{"num_hidden_layers": 15, "hidden_size": 160, "num_attention_heads": 5, "num_key_value_heads": 5, "head_dim": 32, "intermediate_size": 640, "vocab_size": 2048, "hidden_act": "squared_relu", "norm": "layernorm", "norm_place": "pre", "norm_eps": 1e-05, "positions": "rope", "rope_theta": 10000.0, "rope_fraction": 0.5, "qk_norm": false, "attn_scale": 0.177, "bias": "none", "tie_word_embeddings": true, "parallel_block": false, "init": "normal", "init_std_qkv": 0.0472, "init_std_o": 0.0, "init_std_up": 0.0472, "init_std_down": 0.0, "optimizer": "muon_variant", "learning_rate": 0.00257, "lr_mult_o": 0.636, "beta1": 0.93, "lr_head": 0.00539, "max_grad_norm": 2.0, "warmup_steps": 200, "schedule": "cos", "final_lr_fraction": 0.1, "batch_tokens": 16384, "max_seq_len": 256, "doc_mask": true, "train_tokens": 135200000, "max_steps": 8252, "dataset": "wikipedia_en"}
Each number is 128 + 32 x the weight over its row's rms, rounded and kept within 0 to 255. Layers, rows and columns count from 0. The size above them is the row's rms in percent of the matrix's.

# layer 3 attention key, 160x160, rms 0.0953, rows 88-159, columns 80-159
size [ 94 104 109  97 106 103 105  95  74  71  90 101  78 115  92 100  78  79  91  82 102  94  97 102 103 102 106 105  99  94  89  93  84  84  85  99  92  98  88 107  97  84  93  91 111 100 116 112  89  97 107 105  93 106 106 106 107 111 109 110 109 113 105 113 106 111 112 101 111 109 103 111]
[[ 64  93 130 116 132 102 142 129 182 148 146 133 105 134  97 116 100 139 129  82 194 165 120 133 115 122 126 122 116 153 134  61 167  96  71 105  93 120 176  97 157  98 196 130 124  96  88 131 182 143  95 102 137 193  87 105 134 133 160 176  98 133 113  97  94  81 131 106 179 154  86 165 155 118 118 193 159 129 134 146]
 [161 119 109 149 209  75 131 110 149  80 118 102 118 108 169 153 141 101  99 146 180  98 124 148 149  97 149 131 146 143 150 119 178 172 150  52 182 108 134 166 113 146 129 122 184 111 145 135 116 159  62 157 141 114 144 164 119 120 170 117 134 153 111 156 104  89 135 138 163 146 158 111 127 115 154  85 129  54  92 143]
 [ 84  70 148 198 129 121 158 156 102 122 113 132 151  95 150 174 118 122 177 118 116 140 121 160 144 150 150 114 112  83 182 134 162  88 145  91 132 105 104 136 111 107 169  75 121 143 150  66 113  82  93  95 154  94 165 187 130 156  92 151 178 100 113 131 126 123 129 111  38 121 151 136 157 225 205 117 117 168 145 162]
 [ 97 139 164  90 136 132 122  90 102 127 102 102 122 213  89 148 134 148 126 138 137 169 153 136  85 123 126 112  89 143 118 165 119 162 130  98 166 125 135 199 129  92 128  91 115 138 115 130 157  54 137 177 147  88  64  86 119 162 160 111 158 134 174 131 120 154 126 108  98  65 119  51 158  86 149 113 100 129  91 119]
 [101 115 156 118 143 124 134 115 167 132 108  76 154 143 150  63 135  97 173 158 119 131 123 136  80 109 125 177 123 167 120 137 124 160  84 166  46  57 135 126  39 113 125 147  71 146  96 118 140 157 145 144 102 141  99 188  86 165 164  92 145 149 111 149 119 170 127 104 148 198 154  78 120 111 139 109 149 115 179 119]
 [130  92 122 145 152 134 198 156 139 133 127 104 152 208  91 105 163 121 107 116  98 107  78 124 125  91 115 118 155 162 103  85 111 104 114 154  94 117 160 155 130 142 151 106 207 150 119 154 107 141 125 145 127 126 144  70 133 159 119 133 102 112 128 121  92 137 148 115 134 202  72 143 177  73 149 117 166 120  52 109]
 [ 83 155 176 196 155 105  98 150 154 152  99 161 157 123 103  96 126 152  95 130 122 134 119 119 117 151 127  80 104  37 138 155 147 152 108 109 166 151 137 133 127 153 149 158  91 117 179 116 122 104 104 150 114  76  82 172  96 160 182 136  96 155 150 113 123 115 143  63 112 216 145 164 165 114 159 151  76 136  88 133]
 [145 158 134  59 124 140 189  99 150 137  90 117 112 146 105  87 125 152  73 131 122 133 186 101 123  54 137 133 188 129  80 116 129 149 151  76 147 156  93 114 159 100  76 109 136 166  96 129 137 167 140 141 196  65 120 135 159 113  81 108 166 201 129  95 170 120 136 154  94 120 117  61 129 127 106 119  99 152 170 117]
 [162 125 140 107  90 144 114 124 135 134 133 125  71 145 131 113  50 111 179  68 129 148 123 147 157 108 121 114 106 133 143  84  92  72 101  97 117  98 154 100 187 129 196 165  96 147 141 112 114 103  90 152 161 116 101 114 125 121 168  87 107  88 111 104 110 101 133 148 124 178 159 145 140 115 157 173 168 154 137 103]
 [104 157 140  91 146 198  90 122 112 137 129  91 102 142 139 146  75 172 152 105  99 130 126 170 149 152 139 111 117  92 123 159 109 143 129 117 158 134  89 117 127 157 112 150 133 177 177 112 113 167 134 174 137 104 107 137 151 201 121 131 123 124 131 131  55 111 105 160 124  95 112 154 126 126 154 144 125 105  89 151]
 [170  62 141  99 140 165  82 153 140 142 159 145 116 144 124 147 101 122 155  95 149 136 148 180 166 129 128 121  63 171  86 109  81 130 119 135 140 145  70 134  95 105  95 108  74 158  81 123  68 158 112 147 152 174 101 115 121 119 111 140 139 171 100 118  97 176  94 125 149 134 166 136 154 137 166 170 149 219  86 140]
 [130 181  97 147 100  65 166 128 142 142 118 128 117 137 138 118 153 127 107 166 112 139 152 124 144 147 161 128 150  85 135 125 167 150 121 132  88 112 113 214 138 173 149  81 152 122  99 140 130 115 158 108 135 139 149 103 126 116 159  80  66  82 171  90 114 117 147 149 154 141 129 129  80 156 150 110 125 129 182  63]
 [108 117 129 123 161 163 115 114  78 131 114  93  96 100 108 110  59 207 169 110  90 106 143 135  68 146 163  97 173 145  89 126  98 124 102 112 134  66  86 151 178 101 188 111 185 128 115 115 126 101 139  80 124  88 162 133 115 107 181 160 112 131 127 229 140 160 123 131 206  70 115 180 105 162 112 134 145 142 129 141]
 [ 82 143 125 109 103 108  85 119 154  71  96 107 183  88 119 189 119 127 119 119 113 159 178 115 147  85 138 117 158 133 113 170 151 116 146 106 119 133 110 127  83 113  55 137  68 101 188 129 113  87 150  93 120 104 107 121 140  75 130 119 115 138 145 129 149  97 130  97 105 123 117 179 108 157 105 141 137  83 151 146]
 [ 63 170  79 132 167 125 107 142 125  76 112  90 117 143 157 161 149 181 128 113 173 123  99 103 158 136 152 156 132 195 163  69 164 113 162 151 107 106  95 159  65 103 124 150 132 107  92  57 120 158 153 169 104 179 133 100 117 127 115 137 143 148  93 187 128 175 148  52  99  64 146  76 113 112  99 120  63 183 109 102]
 [118 124  87 126 142 140  95 209 113 152  66 106 106 123 176 184  82 120 125 125  67 171 152 184 173 165 153 176  65 159 168 139 158 140  83 148 132 106  79 174 211 103 121 106 111 147 118 119 112 164 124 105 115 169 124 109 106 111 135 161 138  89 144 109 153 167 145 158 136 100 109 131 110 118 111 101 176 182 199 149]
 [ 90 175 157 182 162 119 187 138  69 104 148 146  74 124 115 127 209 118 148 151 117  71 126 127  90 111 124 136 114 138 133 124  90 147 108 148  64 112 148 132 125 169 109 154 126  99  70 157 128 127  83 161 136 104 120 142 152 160 114 174  96  90 154 137 159 117 234 101 154 150 111 116 114  99 137 110 147  84 149 121]
 [134  82 153 128  93 109 120  39 166 146 131 174 130 128 162 106  99 150 131 144 126 141 137 109 132  79  78 133 138 124 105  93  82 108 127  91 122 136 162  40 103 203 140  95 132 126 170 124 135 104 148  91 137 143  83 156 135 134 142 125 140 143 152  95 120 107 155 115 155 159  92 130 145 118 132 137 118 189 162 179]
 [113 103 107 138 109 102 118 102 194 119 111 184 151 123 138 118 142 166  43 119 193 105 123 101 113 143  99 121  90 117 156 144 120 112 101 129 113 204 128  94 100 126 146 152  90  71  95 163 100 123 150 101 147 137 134 137 134 188 130 129  95  82 108 103 118 111 181 175 135  67  99 146 125 131 116 162 149 157 144 141]
 [125 150 114 113 114 107 126 178 147  94 131  67  60 139 185 147 132 129 147 157  39 102 146 152 102 128 172 116 141 126  96 140  90 170 136 102 131 108  93 171 139 137 106 146 158 188 161 131 145 116 157  94  85 162 176 143 130 142 188 111 143 155 189 164 100  46 140 142 157 148 102 119 140 136 115  96 156 149  98 143]
 [ 88 224  85  75  96 138 137 163 120 103 114 132  13  73  97 164  83 161 151 152 140 129 111  87 131  76 165  63 107 107 115 160 135  92 109 119 138 107 179 147 160 157 121 189 156  87 173  88 121 140 161 141 117 194  87 135  91 138 212 129 173 142 140 204 135 108 136 187 131 152 123 123 104 143 137 128 154 106 162  85]
 [ 69 102 146  83 156 115 144 126  97  86  74  90 150 185  86 176  91 132  96 131 142 171  60 115 132 156 105 156 167 152 186  67  95 110 145 164 153  76 125 126 108  83 126 109 153 106  95 131  92  86 133 108  99 106 178 139 143 148 138 124  66 184 150 126  93 118 114  87 110  95  69 192 147  78  98 125 156  91 110 156]
 [117 101  90 135 128 116 146 125 125  60 129 107 143 176 198 138 116 149 112  42 139 143  96 120 202  93  43 132 154 162 160 120 127 141 135 134 100 125 110 111 127 140 164 113 111 176 142 100 117 134 102 158 105 163 160 114 133 175 167 145 120 108 134 115  97 154 167  80 117 146  76 148  56  98 129  99  97 102 165 135]
 [151 133  75 135  96 130 107  78 101 145 112 142 136 122 138 121 118 141  81 180 138 176 159 153 126  95  70 102 119 116  93 123 131 166 114 116 135 131 172 119 154 148  73 108 134 193 137 130 130  91 163 131 176 159  66 149 124 171 135 139  98  73 121  55 131  58 135 152  65 142 110 186 109 151 118  86 225 187 169 159]
 [152 129 104 170 163 167 120 147 100 139 173  77 120 162 199 116 155 118  97 100 135 150 199 116 103  88 198 102  81 128  70 157 131 146  69 146 124 183 138 122 153  78 110 109 103 108 174 126 117 155 155 135 114 100  94  94 126 122  84 151 158  95 150  99 128 121 126 114  88 155 219 115 143  99 124 149 161 120 121 176]
 [166 144 160 165 148 122 138 177  98 117 126 125  98 107 152 151 109 126 105 180 176 153 107 146 156 145 120 109  44 174 134 135 124 156 114 133 116 153 169 122 177 126 116  77 114  66 152 122 111 155 153 121 114 153 155  93 165 144 153  80 106 128 105  57 157 127  92 199  84 107 159 140 149  82 111 155 124 144 167 127]
 [ 89  98  58  94 132  98 117 143 152 154 118 116 122  72  97 167 207  62 166 154 107  75 161 160 161 102 132 123  69 124  62 161 159  95  95 104 134 157 105 141  77  83 106  77  99 122 125 100 124 138 180 105  85 175 136 128 153 128 154 130 114 135 147 125 202  80 172 158 112 120  96 113 127 176 140 113 126 134 137 103]
 [124 113 174 147 126 160 108 121 102 130 136 137 189 201 135 100 103 114 145 190  76 167 170 125 105  92  82 114 121 124  96 115 120 143 126 148 164 166 186 117 141  85 144 104  73 125 158 134 214 173 165  35 133 131 109 149 137 110 203 148 101  97 157 134 138  98 176 164 196 149 190 129  69 119 152 113 184 137 128 110]
 [144 126 145  64 111  86 130 110  99 121 111 134 117 135 126 147 130 122 121 105 142 130 110  92 141 126 116 126 106 141 182 121 111 134 114 138 197 172 110 144  83  97  85 154  86  95 137 122 170 147 137 109 145 125 159 136 157 225 106 143 140 130 132 102 121 147 109  93 124  49 145  93 132  83 119 175 121 118 162 192]
 [150 160 140  94 112 154 102  84  98 138 110 133 133 153 160 114 198 180 131 107 107 142  66 155 152 120 108 104 154 147 130 132 119 100 119 107 119 104 131 119 125 166 180 199 107 138  98 163 150  74 114 115 134  76 159 141 150 137 103  77 128 100  88 137 176 150 190 112 151 125 147 155  78  96 126 102 196 130 143 130]
 [ 87  96 119 139 161 150 123 142 153 187 118 101  99 150 149 137 161 201  92 163 147 169 161 135  96  86 166 143 154 129  91 142 154 121 112 167 142 137  68 151 137  80 140 138 122 132 115 125 138 141  93 152 104 170  79  89  73 187 161  88 163 118 119 168  99 144 144 130 187 131 154 177 110 147 121 136 190 151 182  54]
 [101 122 131  69  97  61 191 128 136 134 123 159 155 114 128  94 169 111 112  64  87 113 128 128 146  69 115 139  90  50 110 162  85  77 109 183 173  90 132 136 104  81 165 104 160 118 148  96 162 146 116 113 182 132 113  82 168 108 121  87 124 136 131 169 143 115 169  77 166  98 127 141 114 182 153 150 141 129 125 124]
 [162 113 103 145 160 129 129  95 170 136 168  78 111 149 160  34 118 164 139 159 156 183 152 153  80 137 163  90 116 111 180 104 118 169 153 102 119  73 141 118 128  73 146 200  68  97 146 113  97  85 105  56 173 139  79 126 164 151 155 197 140 205 130 141 195 131 124 135 123  99 160 196 107 125 150 114 174 129 137 135]
 [ 70  96 122  73 132 121 113  65  83 102 163 108 146 104  96 183 150 154 130  63 150  92  90 125 178 172 129 151 130 141 148 148 116 148 162 150 135  73 129 144 166 127 162 187 112  72 143 134 137 125 152 145  98 120 148 167 143 164 132 161 105 128 135 120 101 107 146  78  94 139 154 198 147  69 131 132 106 141 120 164]
 [102 126  73 112 113 129 142 117 145 151  82 153 205  63 187 137 183 124 152 164 172 129 102 144 165 152 164 113  79 101 107 154 115  87 158 152 187 101  57 167 137 134 120  99 110 120 131 166 138 150 157  65 154 122 130  97 133  27  93 166 120  75 137 139 111 143 156 101 125 128 147 135 103 179  91 101 164 148 139 106]
 [153 119  87 111 152  90 116 150 142 101  96 159 161 141  84 142 187 170  91 138  90 167  99 142 147 118 104  93 154 145 171 106 112 117 107 119 150 142 126 152  88  93 180 192 223 154 106 135 118 162 115 175 120 141  90 124 133 101 117 142 161 160  96 111 126  83 106  82 123 126 102 124 140 157 123 174  89  92 182 113]
 [ 50 122 141 142 113 127 132 115 115 110  88 140 123 117 184 201 131 133  82  99 118 116  81 154 156 123 133 134 106  93  97 135 155 150 118 118  95 153 176 105 197 164 166 108 115 147 192  86 129 116 195 123 123 161 105 120  77 112 137 108 141 113  97 105  89 145 105  79 122 131 186  58  83 147  80 109 152 162 170 159]
 [106 122 126  99  89 144 193 108 124  72 154 138 211 135 143 136 200 196 116 131 117 158 126 116 154  69 180 135 183 103 140 106 143 136 187 198 125 114 140 100 108 199 172 159  71 128 157  65 166 165  89 123 104 165 137 138 107  94 125 116 156 106 110 117 114 188 172 133 123 171  70 139  99  78 136 174 122 147 133 127]
 [119 116 132 195 126  45 144 124 125 109  81 128 120 117  78 151 142 134  83 131 112 135 163 114 169  72  75 148 146 104 115 139 156 150 156 165  91 169 157 120 124  80 184  86 114 113 109 121 109 138  82 127  49 107 140 148 112 102 136 140 110 110 146  92  93 148 175  89 154 167 106 129 127 191 153 131 128 128 137 127]
 [128 109 187 173 167 136 111 100  72 115 152  98 122 146 141 150  80 131 136 101 141 144 146 117 128 150 150 118 149 108 111 122 102 114 150 126 203 106 186 168 167 141 170 142 129 114 135 202  91 179 137 188  92  81 115  79 153  78 110 150 132  87 133  70 157 108 115  88 120 179 130 116  89  90 144 137  98 135  47 108]
 [173 135 163  98 161 114 146 146 144 143 170 120 110  98 113 114  89 156  82 148 120  98 175  68  95 169 160  72 110  96 145 162 200 144 110 131 111 150 125  84 166 146 151 108 166 142 132  96 200  60  98 115 172 155 159 148  88 113 186 114 182  99 153 113 145 107 229 115  99 151 151 120 159 121  98 123 173 117 104  95]
 [133  61 140  90 138 108  84 150 116 100 171 119 189 116 148 102 163 116  83 104 166 156  42 126  88 125  90 195 124 138 113 101 137 162 130  69 156 177 132  66 150  63 136 128 137 114 102 146  69 152 122 124 142 116 160 177 162  98 158 140 154 177 164 166 140 104 138 127 143 122 114 100 138  92 113 157 115  86 125 152]
 [194 112  71 124 144 140 101 104 130 163 158  93  63 114 149  61 142 136 161 116 130 109 151 141 150 140 116 152 168 138 142 108 145 130 122 121 130  89 114  91 151  88 150 150 149 140 122 109 137 180  49 151  71 118 129 158  67 178  95 178 153 129 113  86  79 148 101  67 164 116 211 126  69 107 147 201 165 116 144 101]
 [192  70 102 134 127  85  99 156 106 127 105  95 136 173 176 127  94 155 137 112  82  61  72 171 150 119 160 147 143 184 118 131 131 147 112 157  94  45 112 182 106 135 149 114 102 151 116 160 132  97 132 119 118 105  92 127 157 125 131 148 153 158 128 137  78  78 117 130  92 147  86 100 144 130 123 137  93 118 144  60]
 [150 102 129 150 112 159 139 136 146 171 141 161 151 218 169  91 123 173 117 137 138 154  69 151 128 146 126 193 158  66  72 133 166 174 114 137  80 112  81 157 136  99 170 106 113  60 115 111 132 165 112 106 153 146  89 118 104 124  60 181  91 161 112 100 128 116  64 111 171 155 176  89 128  97 135 119 186 139  86 160]
 [123 120 102 133 155 152 154 128 140 176  90 166 104 122  57 151 135  81 161  88 165 193 111 196 158 193 176 147 136 103 162 131  81 161 123 124 133 104 133 123 109  82 116  95  98 125 118 130 138 178 114 139  92 196  64 138 158 160 134 150 105 157 105  15 105 128 154 125 103  26 132 107 127  88 126 158 125  79 119 153]
 [ 78 143 173  46  77 155 108  64  90 117 157  67 105 117 123 132 139  84 134 173  95 202  93 118 110  92  88 123 110 155 119 131 151 115 191 131 132 120 120 107 174  52  98 189 157 152 102  95  99 196 102 151 131 127 112 131 164 112 132  87 219 139 124 134 106 126 161 155 190 142 101 134  82 161 151 136 144 119 148 122]
 [136 108 165 117 135 142 177 105 105 160 109  83 127 130  72 120 174 170 136 144 183 110 161 113 141 137 170 130 131 160 133 156 129  82  84  98 112  90  98 127 155 167 151 135 203 133 130 142 186 146 113  61 181 153 101 100 144 171 171 136  59  95 158 150  61 172 155  72 146 128  88 100 106 121 127 138 119 137  74  45]
 [100 139 149  97 163 127  96  61 160  92 114 115 165 109  51 155 143 105 133 101 109 135 131 180 156 166 107  83 168  83 101 123 131 141 132 187 179 130 119 132 134  94 119  57 147 179 190 150 179 157 189 142 172  86  69 108 143 170  96 170 141 135 122 128 176 122 111 146 144 147 136  78 148  88 133 183 137 146 112 164]
 [126 128 150 113 152 126 112 180 115 159  61 179 105 162 147 118 103 193 125 115 139 111 144  77  80 151 120 172 105 168 147 122 143 150 194 163 116 151 154 133 121 176  87 177 160 148  90 149 144  94 117 104 136 140 125 135 136  63 191  95 127 156 191 165  93 176 132 165 107 156 121 149 188 152 150 110  72 168 124 154]
 [168  51 142 108 141 152 172 100 139 118 153 152 135 120 171 137 128  87 184 131 109 106 146 101 103  85 177  98 183 213 136 119 113 123 154 111  86 105 101 153 118 160 103 132 100 160  82 128 148  86 124 135 161  89 160 126 158  87 132 129 123 103 201 128 116 162 184 123 145 159 140 110 117 183  97 105 100 152 169 116]
 [102  38 146  94 112 199  93 118  63 131 157  99 155 118 115  89 161  86 168 116 166 183 119 173 155 131 127 144 137 138 128 116 127 152  49 144 210 113 104 105  95 100 153  52  90 166 170 173  69 146 182  90 149 132 138 113 123 184 124 151 151 153 100 134 130 176  71 136 182 113 127 101  88 126  83 134 140 133 132 164]
 [128 182  98 128 156  86  80 159  97 139  89 181  79 154 148 119 146 131 117 117 133 170 147 103  87 147 142  93  95 145 162  95 133 121 110 174 108  62 189 189 141 148 133 164 149 204 120  82 114 116 155  97  89 149 128 176 153 133  96 139 153 144 136 147  76  69 189 116 102 164 122 120 166 163 105 135  84  84 134  91]
 [131 131 106 102 102 121 142 111 177 144 170  89 164  87  74  99 121  98 127  80  95 199 105  84 154 155 115 134 104 142  76 120 133 119 180 116 163 160  97 166  92 111  92 133 110 139 179 124 167 119 137 112 132 132 148 161 123 123 121 116 143 127 160 158 149  87 120 135 118 201 130  76 135 132 113  80  52 160 182 141]
 [102 192 115  80 166 146 167  78 116 116  91 163 123 149 143  65  85 103 170 140 122  86 176  65 155 163  94  95 129  30 201 107 107 143 199 120  90 171  95 151 157 118 145 131 155 119  89 106 111  87 147 128 144 141 134 134 146 123 157 115 112  99 122 139 151 137 117  75 119 134  90 118 118 104 114 135  94 122 132 164]
 [137 112 122 137 112 118 118 135 178 143 120 109  79 164 166 118 134 132 149 112  81 140 131 134 162 109 160 139 118  59 124 110 126 112  51 125 143  75  93 107  60  87 102 151 186 154 100 132  94 157 121  73 120 143 131 153  93 164 143 174 109  95 147 143 151 170 107  69 144 125 156 136 159 102 130 145 155 159 147 152]
 [123 133 140  99 162  89 107  95 130 165 124 104 147 181 126  70 116 117 142 125 122 147  68 132 119  99  88  61 103  93 139 152 115 132 149  71 127 118 176 127 155 101 161 125 111  72 120 178 166 138 111 162 137 138 168 153 133 190 125 166 141 162 123 141 171 156 119 170 134 138  90 166 125 119  93 126  94  82 144  69]
 [ 72 112  98 188 141 154 127 164 136 108 127  87 108 148 150  39 169 100 167 135 139 148 162 120  99  82 154 139  86 123 121 152 145 151 143 144 128 114 128 177 124  68 148 154 176 124 136 142  94  98 187 129 114  79 131 175 144  85 115 170 120 175 141 187 121 140 178  75 183 154 107 166  98 167 182 124 118 131 139  82]
 [118 162  79 154 131 105 117 150 141  99 122 145 130 111 159  91  93  68 161 157 128 133 130 139 155  80 135 117 159 172 152  88 123 120 107 240 167 194  98 164  97 107 121 194 138 160  98 164 186 120 175 151 106  80 108 137 138 128 101 142 119 161 151 112 148 119  75 134 115 163 136 150  86 146 125 127 103 113 191  99]
 [125 109  71  58  98  87 118 112  76 129 133 139 135 141 154 160 104  94 122 183 134  48 115 143 147 137 163 172 155 106 128 144 129  97  98 153 107 137  85 159  85 132 205 133 153 182 122 111 151 125  73 110  94 137 143  91 126 120 133 150 105 123 147 116  94  92 146 162 121 158  83 174 150 167 134 130 121  68 163 178]
 [ 93 111 100 123 127  93 192 139 116 153 125 130 120  85 110  93 156 129 155  87 159 161 122 148 126 133 105 141 132 115 125 171 119 117 138 126 133 130 115  62 109 103 184 118 150 147 150 111 148 119 141 137 115  49 143 146 103 161 122  72 143 131 211 227  96 100 143 116 115 104 186 116  96 138  91 115 110 144 103 170]
 [111 108 103 158 105 128 125 158 162 153 208 118  94 107  88 162 120 122  97 142 122 142 157 137 116 185 180 176 157 134 126 143 208 150 114  85 150 165 137 138 129 131  73  73  69  69 112 150 201 147  98 133  99 106 124 166  83 159 129 138 118  83 179  94 116 126 159 149  99 143  93 192 176 143 112 111  82  81 127 150]
 [160 160 127 125  46 137 123 139 131  98 152 124 103 114 128 141 198  90 116 100 173 148  87 130 154 133 102 224 133  83 122 125 163  60 174 179 100  41 122 144 165 154 172 142  96  87 125  94 148 101 131 163 127 228 117 107 123  87 110 113 156 178 153 107 112 119 120 142 136 127 111 112 108 127  89 135 130 142 172 148]
 [192 117 159 126 138 120 177 150 134 171  97 139 100 124 164 122 133 128 132 159 131 173 190 134 164 160 185 109  99 163  67 115 139 232  86 148 134 115 164 107 129 151 170  54 107 173  70 105  95 116 133 148 147 139 119 126  99  85 106 116  90 152 154  96  97 160 175 117  97 126  74 123 122 103 128 127 137 106  84 105]
 [143 132 132 106 145 105 155  84 153 135 164  96 139  97 166 161 116 125 126 145 126 132 144 114 113  93 124 113 128 136  63 197 147 155 144 116 150 127 117 131 114 116 152 128  85 187 141 105 167  93 180   4 126 148 142  99 152 149  90 172  91  62 129 108 187 125 155 154  98 150  91  71 122 118 156  98 181  86  97 133]
 [ 96 149 200  59 120 112  56 121 168 160 139 104 124 143  68  91 173 106  86 123 125 115 140  97 130 101 153 113 167 171 108 130 168 108 117 104 144 173 117  94 141 166  73 150  64 173 189 113 149 132 160 150  89 150 125  80 151 195 102  74 106 164 143 132 130 161  68 126 155 118 116 103 114  97  93  84 142 197 180 121]
 [176 131 157 121  94 173 195 135 106 128 167 154 168 110 163 133 118 123 114  68 130 109 142  66 174 119 136 150  87 112 116 108 106 144 107 179 144  94 158 158 124 119 147  83 146 166 149 129  92 189 100  81 126 156 127 105 128 122 108 203  51 145 102 133 110  99 101 156 134  85 136 145 126 147 109 172  96  45 144 175]
 [140 115 103 136 213 127 166 179 108 110  79 141  68 167 124 117 145 148 113 131  74 113 120 134 129  63 100 161 165 110 204 113  97 104 119 122 120 123 115  86 117 127  96  82 140 153  72  80 146 106 114 117  91 109 160 149 143 108 190 114  96 121 153  60 144  97 139 164 163  91 115 153 149 145 137 118  86 146 130  89]
 [ 80 154 162 122 120 161 215 140 130 131 116 127  86 155 114 116  54 161 143 132 101 128  85 144 161 108  67 181 155 113 105 166 140 181 120 107 113 150 149 173 107  60 110 109  94 123 122 123 106 168 111 110 126 141  86  82 153 142 140 182 109 116 130  85  77 166 134 147  90 108  84 126 143 123 183  89 147 148 106 123]
 [154 124 198 157 148 125 108 144 173 158  96 105 154 112 113 105 157 142 155 156 166 139 124 130 181 120 139 127 118 111 107  94  71 169 151  89  64 128 117 127 111 133  95 114  73 108 162  92 156 139 150 132 122 103 138 125 153 153 122 154 100 104  72  60 155  93  95 101  93 195 154 100 178 155 136 171 148  77 118 139]
 [147 108  96 123 109 128 178  92 115  80 119 141 122 134  95 111 106 160 139 102  84 132 188 128 116  84 116  57 130 113 129 148 168 158 131 189  86  97 126 142  87 140 101 165 163  69 148 138 166 117 145 120 124 146 159 109 140 118 175 171 120 141 113 173 125  77 119 115  93  83 109 162  82 160 136  93 160 117 144  57]
 [102 156 135  33 180 118  89 140 132  87 144 141 105 153 124 156 184 101 162  99 115 188 157 121 143 154 179 107 119 114 114 149 159 115 101 167 161 111 110 152 177 136 153 122 117  96 128 140  69 103 107 132  36 103 105 166 134 169 152  84  98 113 147 171 113 126 111 140 134 164 133 120 108 168 129 143 108 173  80 102]]